python train.py --n_head=2 --head_dim=32 --norm_place="pre" --qk_norm=false --init_std_qkv=0.0868 --init_std_o=0.0 --init_std_down=0.0 --decay_shape="cos" --batch_tokens=32768 --doc_mask=true --steps=2840
Each number is 128 + 24 x the weight over its row's rms, rounded and kept within 0 to 255. Layers, rows and columns count from 0. The size above them is the row's rms in percent of the matrix's.

# layer 8 MLP down (transposed), 256x96, rms 0.207, rows 165-200, columns 0-95
size [104 111 114  89 107 100 109  97 104 104  98 101 107 100  83 101  92  84 118 107  81  95  93 113 127 106  87 102  94 105  91  92  89 110  93  99]
[[180 102 132 104 100 154 125 105 112 107 155 116 101 111 115 123 170 155 103 133 131 138 126 124 132 143 111 122  80 161 131 106 151 120 103 147 109 147 150 162 154 140 146  99 174 140 177 120 123 152 142 124 121 125 142 113 148 156 118 136 125 120 176 114 131 151  97 142 101 103 127 195 140 146 139  89 115  97 156 117 177 148 171 121  90 140 166 134 139 115 118  94 148 155 129  99]
 [ 99 168 124 141 126 172 123 120 169 104 168 133 107 107 148 135 148 136 130 146 121 113  85 118 125 152  75 123 114 128  93 122 106 137 147  98 107 111 125 104 184 140 154 145 117 103 140 154 147  93 161  96 107 151  95 130 135 120 126  80  89 129 126 108 127 121 116 142 165 124 114 138 195 122 114  97 163 106 142 138  91 144 166 118 118 140 177 147 104 123 149 125 158 109 135 134]
 [ 72 112 110 106 124 143 109 132 140 144 126 127 142 134 166 134 147 164  72 154 152 141 130 110 131 117 122 130 175 132  91 132 122  87 162 137 138 111 109 101 162 177 135 157 124 111 121 147 149 138 116  97 146 170 111 148 148 129 113 122 113 134 155 111 158  99 143 158 151 152 127 119 133 163  92  93 106 136 102 124 106 134 114 131  68 144 131  65 113 128 167 140 135 149 102 168]
 [150  95 149 105 150 160  78 132 128 124 139 118 119 119 129 118 135 173 127 149 174 155 124 141  93 137  85 139 113 124 142 191  57 147 150 108 145 144 127 137 100 122 113 133 142  91 142 130 146 153 100 100 114 104  72 121 123 133 133 147 177 123 167 125 103 128 149 124 138 155 107 117 117 156 112 128 116 136 109 116 140 102 139 166 124 140 129 139  61 162 136 154 111 140 146 116]
 [ 89 119 126 115 123 131 132 123 155 167 153  88 101 117 116 154 110 127 166 186 101  93 148 142  87 146 131 152 121 107  96 146 163 106 127 165 127 153 123 137 109 156 168 127 163 125 118 128  99 132 131 136 110 104 142 110  92 176 136 148  99  95 112 122  65 127 123 150 108  95 105 166 130 151 103 118 164 162 143  97 117 136  91 120 126 146 168 158 152 139 136 128 126 105 126 146]
 [179 134 128 132 181 132 122  93 113 127 146 147 145 119 128 117 135 100 130  96 118  89 108 147 123 125 141 107 160 112 148  99  98 138 152  86 106 129 144 110 169 111 143  93 138 137  97 140 184 127 175 125 138 129 118 156 105 134 120 141 136 151 180 146 163 123 137 107 180 117 162 136 132 123  96 121 115 143 133 168 164 102 128 120 101 130 130 130 116 151 116  85 116 153 164  71]
 [124 162 149 130  86 119 104 136 100 135 125 155 155 113 117  86 129 112 117 138 145 170 111 144 120  88  97 148 129 160 130 138 150 107 135 203 120 150 132 136 129 119  91 163 127 131  98 126 144  92 134 162 121 159 122 123 121 141 117  92 118 173 126 155 171 120  78 127 136 129 124  99 182 114 133 124 110  91 146 125 150 145  98  96 166 120 115 103 146 128 158 128 116  86 161 152]
 [103 129 145 152  85 143 128 135 131 160 116 112 158 156 122 113 149 166 133  84 113 122 187 121 121 105 142 141 122 129 136 126  99 124 135 139 178 122 123 158 141 145 135 118 131 148 124 110 177 149 142 118 153 177 102 133 118 124 162 162  94 103 144 157 112 180  83 154  85 157 143 111 142 123 144  98 107 100 143 139 155 123 130 118 124 162 150 115 141  78 120  98  88 140 114 169]
 [118 120 137 126  80 139 119 170 100 159 114 148 169 155 113 133 137 150 137 128 119 128 163 123 116 111 143 114 141 153 120 155 143 124  77 143 121 117 139 150 123 101 123 126 143 140 129 108  95 151 127 128 171 146 116 117 116 150 169 106 157 123 151 160 155 103 101 162 172 141  91  82 118 107 122 136 131 135 126  99 141 132  93 107 111 157 132 149  95 108 125  31  91 145 122 143]
 [101 136 152 122 168 100 148 111 125 129 164 123  79  78  99 133  71 115  96 127 146 138 141 140 123 160  95 110 125 144 176 137 105 138 132 140 132 102 114  94 113 163 134  59 148 136 119 112 149 128 126 120 156 134 102 176 122 199 124 153 116 150 110 128 165 130 111  85 116 137 144 162 136 132 125 131 136 112 128 132 131 146 165 129 118  89 143 137 167 142 127 120 102 150 108 120]
 [126 141 127 127  96 129 118 140  96  91 152 118 121 142 134 103  99  98 140 166  94 170 130  82 105 125 102 121 138 106 131 172 193 134 128 109 108 159 119  97 130 122 152 114 119 133  73 137  95 124 108 114 117 114 147 141 167 129 108 136 126 126  96  86 101 176 126 147 139 114 156 107 150 158 117 118 149 118 129 135 138 150  90 109 121 154 133 101 110 184 125 156 149 109  72 131]
 [107 127 116 132 141  98  74  77 106 104 122 113 154 149 137 161 122 134 117 128 135 143 165 120  76 105 127  53 148 124 137 114 177  81  99 124 108 135 103 129 125 136 126 136 104 138 178  86 123 136 168 103 126 153 144 150 104 132  91 127 127 114 154 164 106 109 134 143 140 108 124 107 169 105 123 114 128 168 126 111  95 112 160 102 132 172 137 109 139 142 112 146 122 128 136 156]
 [111 110 119 113  97 107 154 153 133 115  88 130  71 128 146 159 128 103  84 129 110 136 158 112 101 136 154 114 154 145  53 133 134 115 133 124  92 125 137 185 128 158 125 126 149 107 177 114 116 153 160 117 148 112 171 112 167  99 101 120 154 106 166 132  91 167 103 142 147 139  85 152 138 144  97 141 109 114 120 122 119 130 133 115 150 153 109 147 150 112 153 101 139 116 139 122]
 [126 141  95 137 120  86 142 176 115  89 145  97 166 136 163 151  90 136 120 103 126 120 136 132 109 108 157  89 116 119  77 113 149 127 120 114 135  78 188 153 104 110 103 111 132 134 119 132 137 154  98 167 150 130 167 120 132 135 158 134 159 122 127 108 121 128 132  94 125 105 140  90 167 101 173 146 137 138  93 116  90 115 140 126 130 134 129 130 118 141 164 134 114 145 186 101]
 [146 116 132 109 117 144 180 115 112 124 123 137 109 133 147 130 162 139 143  68 145 127 101 165  72 124 167 132 168 114 116 141 154 102 119  95 131 124 130 151 183 125 182 125 108 118 149 142 137 114 143  92  99  94 124 145 102 131 172 130 136 165 129  91 158 132 117  95 104 131  91 106 142 144 127 148 154  98  91 147 154 121 125  98 152 164 120 142 123 134 132  98 108  98 151 154]
 [144 153  53 100 113 153 186 156 138 100 136 135  82 143 152 118 147 109 123 154  95 181 123 122 101 122  97 167 109 171 117 112 106 119 120 139 148  93  99 119 127 149 104 135 125 148  73 174 127 129 165 124 141 125 118 100 119 126 158 123 116 138 112 144 150 153  98 146 111 119 119 146 153 123 108 139 151 108 168 127 136 163 138 148 101 116 132 102 104 128 133  89 107 150 125 112]
 [ 91 129 134 107 128 148 146 102 112 135  99 139 141 105 151 167 122 148 124 126 111 135 168 166 117  82 129 105 141 111  90 141 141  97 116 102 133 153 128 152 120 105  86 146  76 121 119 151  99 156 128 126 147 134 112 117 100 128 106  88  83 144 127 151 134 105 115 179 139  90 113 116 175 105 143 127 113 150 131 121 128  87 104 135 132 104 133 145 150  77 119 182 121 147  70 127]
 [ 97 114 142  57 126 146 151 140 171 157 143 113 123 152 130 134 149 177 118 118  96 114 153  83 116 147  92 148 177 146 119 167 168  99 137 151 143 114 111  99 121  95 119 138 129 116 150  63 108 101  76 150 118 135 114 114 114 140 112 125 100 113 154 117 111 129 154 154  76 124 100 146 147 142 119 148 137 137 139 144 128 113 111 169 142 100 143 121 114 127 153 143 146 122 116 105]
 [ 87 143 106 122 147 132 143 163 105  81 141 155 122 126 149 124 174 127 129  99  79 137  88 125 119 150 131  99 104 109  77 167 175 174 116  78 129 140 109 117 118 152 127 113 120 144 143 151 127 106 138 142 108 141 126 114 110 145 155 122 160 134 116 120 127 113 107 128 122 119 170 141  89 155  86  98 160 163 113  86  86 123 145 118 140 136 149 111 158 115 111 159 153 148 149 101]
 [123 166 122 133 128  89 127 112 103 157 122 115  99 106  86 157 138 171 151 131 132 165 101 116 152 107 135 133 127  98 123 117 111 145 138  88 132 133 127 128 102 127 167 166 106 159 107 152 118 150 134 113 144  81 150  97 136  96  97 148 116 147 136 154 123 116 145 143 116 145 178 163 136 108 158 114 159  86 114 126 137 133 189 118 103 129 134 111 140  82  99  89 163 156 148 164]
 [121 120 122 146  93 151 121 148 120 118 129 106 108 176 112 130 122 130 164 107 138 114 158 141 145 129 139 126 115 146 113 123 153 129 171 126  63 122 156 148  88 163 106 180 130  81 137 115 142 105 104 142 131 146 146 111 146 165 106 105 139 159 102 103 117 111 127 147  79 126 132 132 134 138 108 125 155  95 153 117 115 147 100 162 137 204 154 136 108 125  83 168  98 139 133 150]
 [131 163  93 147 103 128 104 125 115 120 138 124 146 128 126 121 100 125 122 133 137 135 152 156 122 124 102 109 101 172 153  96 105 143 117 212 103 141 120 124 112  39 137 135 117  96 136 175 173 125 106 141 111  90 120 105 135 151 104 145 107 145 134 130 135 122 127 134 108  97 115 118 100 133 142 137 133  92 137 147  92 170 116 128 165 131 141 153 133  94  91  94 137 147 159 129]
 [145  89 130 110 125 129 149 124 123 110 105  59  91 142  88 124 150 159 140 158 146 143 167 122 139 130 142 141 170 144 153  92 120 135 174 121 117 118 171  94 108 150  87 133 141  97  95 156 125 138 117  98  96 109 110  97 149 126 142 101 153 158  77  87 103 127 159  92 144  98 118 129 149 138 135 133 145 152 113 133  87 165 122 107 112 139 109 119 111 160 133 139 112 103 136 144]
 [ 99 124 118 105 124 127 103 112 149 128 156  65 146 107 104 125 140 144 114 118 107 137 141 115 100 172 138 153 139 166 103 113 169 187 185 146 138 153 120 109 119 140 128 124 115 149 105 155 173 120 110 169 127 117 135 109 119 111  85 136  88 110 126 102 135 141 119 113  91  91 157 149 124 129 183 116 130 129 120 114  96 139 153 150 161 147 118 120 154 103 103 162 156 125 109 163]
 [123  91 141 150 140 122 151  99 110 124 152 110 149 162 152 144 101 136 134 136  88 131 126 147 138 141  69 128  89 140 100 142 144 154 134 112  73 151 168 132 130 132 106 147 102 192 170 138 133 109 164 106 130 160 140 134 124 186 125 127  77 153 100 115 108 158 116 113 149 137 129 113 142 120 133 132 136 116 126 138 148 133 136 151 142  59 115 147 107 102 150  94 130 114 137  90]
 [156  94 142 137 151  86 170 114 133 113  97  69 139 107 116 135 143 131  94 122 133 120 120 115 150 119 112  85 103 129  90 137 113 156 122 198 132 103 146 126 148 141 160 124 118 114 134 175  92 127 134 116 138 113 118 137 121 133 162 128 134  90 122  94 167 114  77 111 148 138 132 144 105 158 119 128 144 133  87 124 176 136 145 145 130 116 114 165 120 130 112 159  94 152  71 127]
 [150 129 154 114 118 142 127 128  96 131 123 125 120 128 137 175 139 106 106 114 118 126 137  77 133  68 121 148 106  89  99 156 144 128 166 167  92  96 135 132  96 109 156 154 167 179 142 116 110 152 108 158 126 106 122 126 138  91 124 126  68 120 138 152 111 147 149 154 121 100 144 125 141 110 134 150 143  81 125 138 108  85 127 158 106 140 111 123 135  98 171  75 122 137 114 107]
 [ 95 136 152  92 137 126 145 178 184 133 115 129  83 124 144 105 140 138 113  99 108 112 139 142 123 116  97 129 101  64 130 170  97 156 124  60 119 105 147 112 131 158 136  96 145 123 140 147 132 131 104 101 126 114  88  90 155 126 119 109 128 114 141 121 117 103 161 153 148 114 143 112 158 136 104 120 139 127 136 153 164 172 127 121  95 131 104 140 122 141 170 142 170 118 165 127]
 [132 121 129 140 128 130 160 125 129 121 131 137 139 172 125 140 159 123 141 100 133 135  90 183 142 124 165  99  97 135 123 124 118 145 124 146 160  92 126 160 102  98 134 107 155 107 139  83 118 112 123 138 143 124 112 126 109 111  97 166 127 148 150 157 142 138  99 151  97 140 104 157 172 118 165 144 176 176 128 131  79 104  93 120  93  76 148 115 105 142 150 151 123 135 148 182]
 [125 108 123 112 143 101 141 103  80  96 163 158 169 155  93 134 119 173 149 124 126 108 122 149  86 143 112 140 187 105 138 115 119 136 128 105 153 124  96 123 125 141 174 102  95 134 127  97 108 164 118  93 123 157 126 156 137 102 133 155 140 132 138 122 156 132 177 154 135 124 128 150 111 188 142 121 108 112 134 108 145 146 109 129 144 122 124  99 156  92  98  75 145  88 109 132]
 [148  75 180 158 109 138 128 116 101 145 137  97 141 129  65 172  95 105 102 147 132 147  73  94 137 116 117 139 116  87 156 121 135 149 131 114 162 118  86 140 113 121 143 145 118 162 149 128 123 153 128 117  86 110 113 104 156 138 141 112 106 107  75 141 137 131 134 128 155 133 110 169  92 143 115 108 124 117 142 125 169 129 115 142 157  74 153 119 116 133 103 133 130 112 145  98]
 [127 135 174 152 147  72 121  85 117 138 114 143 119 158 127 115 112  92 166 146 114 116  90 147 165 115 143 121 141 136 118 125 140 141 121 130 135 133 128 114 166 144 148 125 142 123  98 114 135 152 143 109  77 109 137 131  88 112 155 129 117  94 129  88 142 165 145 161 132 150 114 148 121 158 145 171 130  81 120  92 104 163 138 174  88 120 151 126 192 119 145 168 148 112 145 133]
 [112 153 113 168 136 118 100 149 114  96 137  76 132 123 132 100 150 132  68 146 168 105 123 134 101  94 115 125 116 114 167 121 153 143 133 179 101 107 117 103 131 139 129 117 112 127 143 106 113  83 112 117 106 151 201 128 145 129 119 112 127 115 181 117  87 152 132  93 112 147 131 103 113 139  94 145 150 129 157 108 123 142 118  77 120 165  90 133 115 134 109 146 160 114 132 116]
 [155 138  83 155 146 167 116  99 128 120 169 154 119 178 153 136 135 138 176  80 137  88 107 143 123 127 124 159 120 132 116 121 113 152 112 134 128 134 102 170 106 124 163 140 113 122 117 152 136 136 122 123 108  93 118 134 126 150 107 156 117 167 124  75 114 188 108 114  62 139 137 125 154  92 100 143 150 150 131 102 133 154 112 145 136 161 140 154 151 153  88 110 133 137 122 119]
 [163 118  90  71 124 134 112 121  84 136 138  98 114 107 137 125 126 124 162 102  87 140 152  99  82 160 160 138 125 154 133 130  92 111 149 138 133 155 138 109 160 121 113  88 107 139 135 153 151 150 141 160 151 135 131 135 153 139 123 134 147 123  73  81 155 144 128 116 107  94 131 125 135 113 126 140 122 117 140  93 113 154 119 113 185 120 183 142 112 123 137 139 100 155  94  75]
 [141 149 152  93 143 123 113 131 101  82 110 120 134 125 121 146 129 153 116  70 148 159 135 112 115 120 170 162  88 113 145 111 183 130  91 143 123 123 120 108 130 129 135  92 170  84 130  77 174 112 127 114 126 142 101  89 110 164 106 117  92 101 158 146 102 105 117 102 131 158 127 147 109 165 106 129  86 123 158 116 142 157 131 127 142 160 138 115 126 100 109 171 141 146 132 129]]
# layer 8 MLP up, 256x96, rms 0.204, rows 166-201, columns 0-95
size [102 106 104 101  97 112  94  96  98 100  96  97  96  99 100 100  99 102  87 100 103  93 109 114 100  90  98  95 101 103  98 103 100 101 104  95]
[[ 85 108  96 107  99 167 121 154 122 100 128 140 105 109 129 143 155 140 166 132 175 114 119 142 110 116 128 112 116 157  90 143 161 139 158 151  97 110 121  97 170 152 135 129 121 132 118 128 146 104 111  87 140 151 145 112 134 122 155 102 125 147 157 146 141  93 122 137 155  99 102 129 165 171 133 109 143 114 146 173 120 107 161  93 137 185 157 117 163  79  87 104 128 134 131 114]
 [124  99 115 122 122 148 120 178 116  95 133 121 116 111 108 119 131 137 159 144 146 130 123 180 104 135 118 137 110 119 140 109 170 120 113  87 116 156 166 132 143 104 144 182 138 122 115 130 128 138 129 159 124 117 106 127 143 132 114 106 123 152 146 122 110 119 123 116 112  99  59  93 122 133 114 154 153 113 164 190 139 115 118 175 104 174 163 137 183 160 107 113 113 151 146 171]
 [178 130 115 110  96 129 152 101 119  89 123 114 166 128 134 121 119  90 168  98  75 110 132 102 112 124 147 143 159 172 105  92 149 151 115 118 140  89 150  90 121 103  96 121 119 152  99 159 127 126 140 136 110 154 153 143 143  91 128 110  98 143 124 117 150 133 137 150 143  83 140 133  86 115 181 145 135 123 123 162 142 171  98 128 155 139 112 128 176 136 136 152 137 115 105 162]
 [ 86 161 119 130 127 114 105  78 125 129 142 132 154 130 141 107 139 141 105 144 144  92 103 123 114 140 152 148 115  94 113 110 119 116 123 104  89 100 112 146 117 148  97 147 151 135 120 130 138 108 161 121  78 106 101 144 137  89 142 138 167 146 175 149 158 154 115 131 111 166 112  65 121 114 127 103 127 158 136 133 126 101 145 135 141 179 135 176 127 119  80 162 169 145 120  86]
 [111 119 136 165 114 112 117 104 131 114 129 105 104 154 140 111 147  70 108 148 143 154 106  98 122 123 101 167  84 157 141 158 123 123 149 138 134 112 129 135 121 121 149  95 104 128 154 149  75 112 101 108 133 161  98 169 148  68  98 140 129 140 135 136  89 126 117 136 110 159 113 157 113 171 125 189 122 170 128  79 131 108 147 147 140 123 127 137 148 113 116 136 165  87 121 133]
 [112 178 124 100 134 188 156 149 132 149 144 142 120 109 136 126 122 151 205 119 112 118 157  91 130 105 127 123 124 114 109  89 105 134 125  83  95 117 116 137 129 119 120 142 138 139 147 171 120 125 112  96 133 124  94 124 137 119 104 174 118 125 149 144 124  53 131 144 118 130 122 153 133 136 164  99 127 144 117 133 178 135 155 107 143 118 128 126 122  84 170 120 158 138 116 179]
 [117 105 132 156 111 161 144 144 165  95  95 138 104 181 126  93  92 129 131 179 118 131  95 148 124 144 136  76 131 153 107 134 169 159 139 121 146 144 146 122 112  94 131 149 119 159 111 161 128 132 101 108 138 128 107 112 110 126 173 138 107  81 142 134 114 117 122 159 127  80 120  89 163 128  92 144 176 155 109 145 113  77 166 132 118 131 119 135 124 148 101 130 133 149 154 141]
 [164 156 139 116 138 116 142 116 165  76 114 144 106 131 159 116 124  96 124 123 142 133 129 124 125 103 155 150 150 106  92  95 140 102 182 140 100 123 137  80 143 120 118 106 172 129 129 161 173 128  89 109 134 141 132 132  87 126 143 122 119 137 151 130 118 123 113 128 109  99 117  91 117  85 151 128 161 181 131 145 144 172 141 143  78 115 156  97 103 143 119 108 168 154  93 112]
 [ 97 130  95 119 118 125 164 126 102 153 139  97 156 174 118 130 120  91 168 127 108  66  97 178 159 137 172 112 130  90 150 109 114 116 121 118 131 105 147 162 112 155 109 108 182 132 178 138 129 148 145 133 137 129 142 133 113 132 124 132 105  96 124 108 103 123 134 126 134 148 114  70 150 174 104 114 178 142 131 147 113 146 142 110 149 109 153 162 110 137 122 118 139 128 155  98]
 [184 140 126 161 134 175 103  87 184 148 103 111 147 122 117  96 126 121 128 152 133 121 151 141 146 107 113 118 123 169 103 100 100 147 138 152 149 111 133 128 118 137  83 156  99 132 131 138 151 103 168 177 129 135  83 126  94 119 139 110 113 103 105 131 119 110 155 130 123 132 123 141  88  79 120 136 115 141 164  76  92 107 114 137 142 146 132 120 100  80 107 156 130 133 162 136]
 [100 156 115 122 128  90 176 144 134 125 124 131 101 152 119  98 112 149 116 126  84  93 133 157 120 119 123 161 101 124 122  92 141 107 102 137 114 131 158 114 154 123 130  87  92 119 181 143 176 116  80 150  99 154 145 124 164  90 116 151 174 115  91 138 112 110 151 146 136 167 101 118 138 171 107 171 151 126 135 118 150 143 105 170 134 102 145 147 143 147 151 131 121 151 127 113]
 [158 107 146 136 137 156 152 137 111 144 129 123 186 104 109 115 154 126 149 156 112 127 156 131 130 120 130 128  77 129 105 113 123  98 125 153 115 128 103 161 141 122 105 113 124 116 123 172  86 122 106  86 113  82 150 127 131 133 134  93 100 112 118 117 130  87 124 172 138 164 129 186 119  63 102 105  91 135 134 153  95 125 122 138 139 154 146 150 147 152 118 136 146 179 170 132]
 [115 121 121 122 169 148 107 144 134 132 138 136  81 108 132 132 150 122 159 151 105 131 106 148 146 132 176  82 106 164 127 173 153 139 120 157 118 106 138  98 106 129 147 125 151 152 124 146 119 117 111  97 126 120 130 174 134 127  95 144  88 142 145 154  82 152 142  99 126 155 129 184 107 113 129 186 115 122 111 135  87 125 104 132 154 105 135 102 132 158 101 145 175 105 165  89]
 [102 141 107 131 100  82 123  91 140  97 140 108 162  86 149 112 164 106 141 150 134 135 115  78 155 131  99  96 136 147 188 112 115 112  97 107 114 157 134 120 148 169  85 128  82 117 100 178 130 147 131 128 118 161 108 138 125 129  90 113 141 150 129 146 114 118 164 121 135 146 130 151 128 120  83 145 132 134 122 195 144 151 125 122 135 154 147 162 103 142 156 122 126 124 143  99]
 [136 158 125 150 138  93 104  98 163 137 122 141 126 146  85 101 106  98 134 117 156 137  72  90 120 123 130 132 154 111 180 157 146 125 132 114 130 114 145 116 104  68 113 168 113 104 120 100 123 150 134 136 115 126 135 141 110 133 142 179 121 151 123 147 109 117 154 148 131 123 180 116  70  88 134 146 112 149 123 117 136 104  70 110 140 156 131 159 137 147 126 151 129 173 103 101]
 [142 132 141 136 137 104  99 119 127 148 122 115  94 116  90 119 124 110 112 149 136 106  87  82 162 159 163 130 126 151 167 129 121 173 145 142 132  98 122 121 116 140 165  60 162 106 118 124 155  97  90 145 114 169 118 120 146 119 157 146 154  98 114 108 164 111 127 106 165 131 131 144  63 158 122 153 123 122 114  94 161 101 135 147 160 108 147 123 130 166 126 120 105 135  95 135]
 [102 131 160 117 152 121 150 167 102 137 130 161 142 114 146 124 105  70 135 171 120  72  98 136 113  58 122 110 106 100 129 118 118 137 155 148 140 121 157 138 128 139 116  85 126 130 104 136 116 195 134  79 135 115 112 142 146 100 131 128 100 137 111 134 154 113 120  84 127 134 153 123 108 148 124 149 123 104 132 156 155 134  87 108 122 130 162 122 172 139 124 171 129 137 150 165]
 [133 148 153 117 144 147 137 119 109 149 148 114  76 146  83 136 160 100  88 100 123 102 144 139 128 130 120 120 126 166 108 109 121 128  84 111 128 145 110 127 163 148 130  99 141  96 131 144 151 113 149 132  99 141 134 137 149 115  99 137 127  91 119  99 111 161 101  55  97 165 114 185  95 136 108  84 136 181 153 134 150 133 148 133 153 168 100 118 135 113 141 100 143 111 130 143]
 [110 110 143 157 158 127 129 149 151 113 123 123 129 143 104 101 153 102  77 115 180 101 157 132 139  91 144 111 165 104 125  93 137 113 116 110 133 113  98 111 127 149  96 122 133 143 101 115 133 121 145 165  87 138 122 141 160 147 108 113 151 108 161 123 149 113 110 118 184 117 163 147  76 119 171 177 156  97 132 132 128 145  93 131 142  95 147 118 151 153 170 165 121 128  89 130]
 [128 160 143  98 162 156 128 107 157 116 119 155 135 118 129 144 143 111  84 112 148 154 103 100 106 104 113 131 141 106 117 153 145 107  82 148 177 120  94 129 149 109 128 140 148 163 117 162 116 110 167 108 106  90 108 154 119 151  99 151 149  99 154 156 112 104 119 109 178 142 143 137 114 193 133 108 128 122 125 139 142  99 127 109 140  76 131 139 102 147 139 115 146 134 109  63]
 [121 178 120 157 140  92 131 126 121 123 125 115 137 165 107 112 141 126 134 124 119 115 104 128 150  75 129 137 122 132 166 153 170 130 104 101  92 124 113 144 102  60 115 104 102 161 140 131 138 167 152 177 124 122  75 128 173 168 154  91 177 157 117 100 129 111 127 151 129 159  88 143 133 137 126 141 122 122 160 131 131 144 147 130 111 131 121 112 160 109 100 112 143 134 159 165]
 [150 136 161 127 116 148 110 138 121 140 165  89 168 130 105 143 141 109 140 119 138 104  91 175 145 133 150 122 105 141 127 138 158  94 159 146 104 135 118 111 103 133 129 177  95 137 151 111 108 129 124 157 160  99 117 131 129 107  87 129 106 102 104 125 152  93 127 164 146 192 123 133 113  89 170 162 142 114 132 116 163 111 122 149  87 122  98 118 141  73 117 113 125 115  86 157]
 [126 133 154 127  94 143 184 134 122 124 145 145 138  88 128 151 129 113 124 154 130 184 128  81 127 163 145 121 142 188 155 147 138 113  92 161 101 147 120 129 152 156 134 109 140 118  99 138 130 130 138 177 149 106 114 114 155  98 158 111  93 154 139 131 110 115 166 168 139 113 110 101 160  80 161 114 105 107  71 120 145 102 104 139 135 134 108 142 130  94 107 100 114 141 127 115]
 [106 103 173  97 123 155 116  98 165 104 149 113 121 159 117 101 121 156 141 148 108 193 139 108 133 119 148 155 147 167 103 136 169 145 150 125  89 120 127 129 107 133 128 158 111 130 106 129 129 146 108 118 104 148 145 161 134 137 145 132 141 134 105 176 136 105 127 194 154 120  65 159 133 121 131 152 133  98 136 109 109 112 116 122 131 112  98  93 148 105  95 131 106 129 138 187]
 [141 130 164 112 106 107 164 128 111 118 146 140 182 152 141 101 119  89 136 136 122 134 147 163 165 121 102  99 190 151 165 150 119 147 134 109  84 139 170 135 104 151 138 162 111 110 130 135 163 120 120 123 138 164 109 120 113 105 152 123 102 126 125 143 136 149 162 142 143 141 118 131 117 106 112 150 150 108 143 146 163 103  54 137  94 115  92 127  80 144 110  92 124 152 138 140]
 [104  95 114 140 124 155 157 111 102 116 132  95 130 135 117  96 108 132 119 155 163 109 109 125 137 157 103 130 119 134 145 102 137 118 103 143 121 154 106  91 148 134 140 108  82 117 106 161 145 151 122 113 137 139 123 176 157 164 106 124 159 135 139 115 146  65 113  83 153  94 109 146 107 154 143  92 126 204 125 145 175 116  98 120 129 110 145 121 157 139  77 151 124 143 145 127]
 [141 131 135 130 154  93 158 103 154 131 152 160  65 118  98 196 127  91 118 123 120 123 170 132 109 124 142  82 137 117 119 123 119  97  78 146 155 132 140 143  87 150 131 135 141  87 136 118 128 146 146 163  91 151 101 127  91 165 111 147 128 110 125 148 139 120 114 142 132 132  92 125 133 156  88 140 122 114 145 104 118  77 137 160 140 126 115 108 125 140 159 129 120 137 164  75]
 [128  79 146 116  83 113 139 113 157 147 127 151 171  89 112 143 141 123  96 172 126 139  85 114 120 111 110 180 120 103 141 117 178 118 117  86 114 167 156 124 166 148 119 114 123 114  92 119 136 148 149  90  95 164 129 160 136 115 147 157 116 149 123 126 124 107 136 136 156 148 114 134  84 149 123 152 120 108  87 110 180  90 153 143 117 115 111 100 141 128 151 157 125 113 146 119]
 [116 134  91  78 112 191 132 119 127 139 148 134 149 152  90 135 163 117 132 112 125 120  77 122 164 154 166 132 124 145 108 144 167 151 112 124 114 134 124  95 129 137 144 126 131 107 148 123 161 117 127  96 107 155 119 132 115 108 135 117 119 140 139 130 138 179 155 108 140 132 159 123 134 104  93 121 114 103 105 167 118 134 136 168 109 100  87 157 126  51  93 132 168 158 154 110]
 [ 98 143  94 109 138 128 149 113 121  94 103 134 123  99 181 162 182 113 138 110 128 136 102 144 137 145 141 105 120 134 104 140 109  69 139 112 106 140 150 136 159 147  92 142 147  98  98 106 138 123 123 127  93 136 178 155 169 128 113 131 119 149 156 101 162  99 114 128 108 122 156 117 167 117 101 138  92 116 155 131 164 129  87 145 106 177 110 141 176 154 129 134 132 156 119 106]
 [146 115  93 126 125 205 105 165 119  97 120 138 157 130 128  95 148 144 139 131  88 139 143 133  95  96 135 139 136 112 145 120 104  83 159 143 107 110 123 161  93 135 130  91 150 132 168 170  99 138 127 126 148 139  96 164 139 135  96 140 145 145 113 141  92 142 131 156 159 114 158 147  95 168 118 122 122 122 147 173 161  99 150 116 152 147 135  90  99 139 142 170 137 140 111 113]
 [139  92 122 140 161 173 126 113 129 151 116 155  76 161 152  75 104 151 186 126 126 108 129 152 160 116 121  86 147 131 131 114 167  91 152  97 125 148 134 169 115 111 144  70 141 167 125 127 125 154 113 115 135 147 145 157 110  70 100 138 111 155 118  94 155 131 113 103 143 123 136 149 112 100 101  94 121 125 144 116 143 124 138 132 133 133 162 115 108 151 113 148  94 104 136 132]
 [152 132 145 126 124 123 102 110 177 107 119 189  79  88 151 171 150 148 132 174 146 103 110 177 113 107 135 149 159 142 132 161 136 113 110 109 135 121 133 144 146 146 134 105  79 127 114 125 126 130 154 145 165 101 132 114 111 123 129 105 127 112 132 110  89 160  98 132 130 151 123 190 128  73 155 118  80  97 121 129 133 100 126 111 124 135 145 122 116  89 123 124 122 151 150 160]
 [128 126 119 145 139 168 122 111 146 109 126 163 171 132 151 146 134 151 127 139 142 121 139  61 163 108 115 151 143 134 130  92 152  75 161 179 147  96 130 132 110 131 124 130 117 119 142 132 131  80 150 108 160 133 103 149 113  66  91 106 151 160 105 175 144 129 135 140 127 158 102 151 120 137 144 111 147  79 132 103 133 121  87 107 112 112  99 114 115 115 109 131 161 147  98 100]
 [122 164 122 121 142 150  83 151 114 130 112 145 112 103 155 122 163 102 139 132 122 151 147 114 128 120  80 128 144 154 134 189 115 139 123 129 155 140 148  81 119 131  88 138 123 144  97 167 135 115 144 166 116  96 107 131 159 138 135  84 140 148 112 179 163 101 122 107 155 160 136 136 136 127 149 159 145  94 113 108 119  60 115 117 149 115 105 141  73 128 101 113  91 116 129 135]
 [106  91 156 154 100 124 128  96 138 134 172 116 156 136 160 130 117 124 139  91 160 128 132 163 138  94 139 128 152 106 100 115 141 113 146 103 164 193 112 148  96 137 138 156 135 101  71 157 134 113 118 156 143 172 135 155 111 125 129  99 120 140 126 127 142 175 117  93 128 136 146  95 120 144 143 118 135 106 176 138 160 109  74 139 135 111 129 111  97 109 102 133 143 118 176 107]]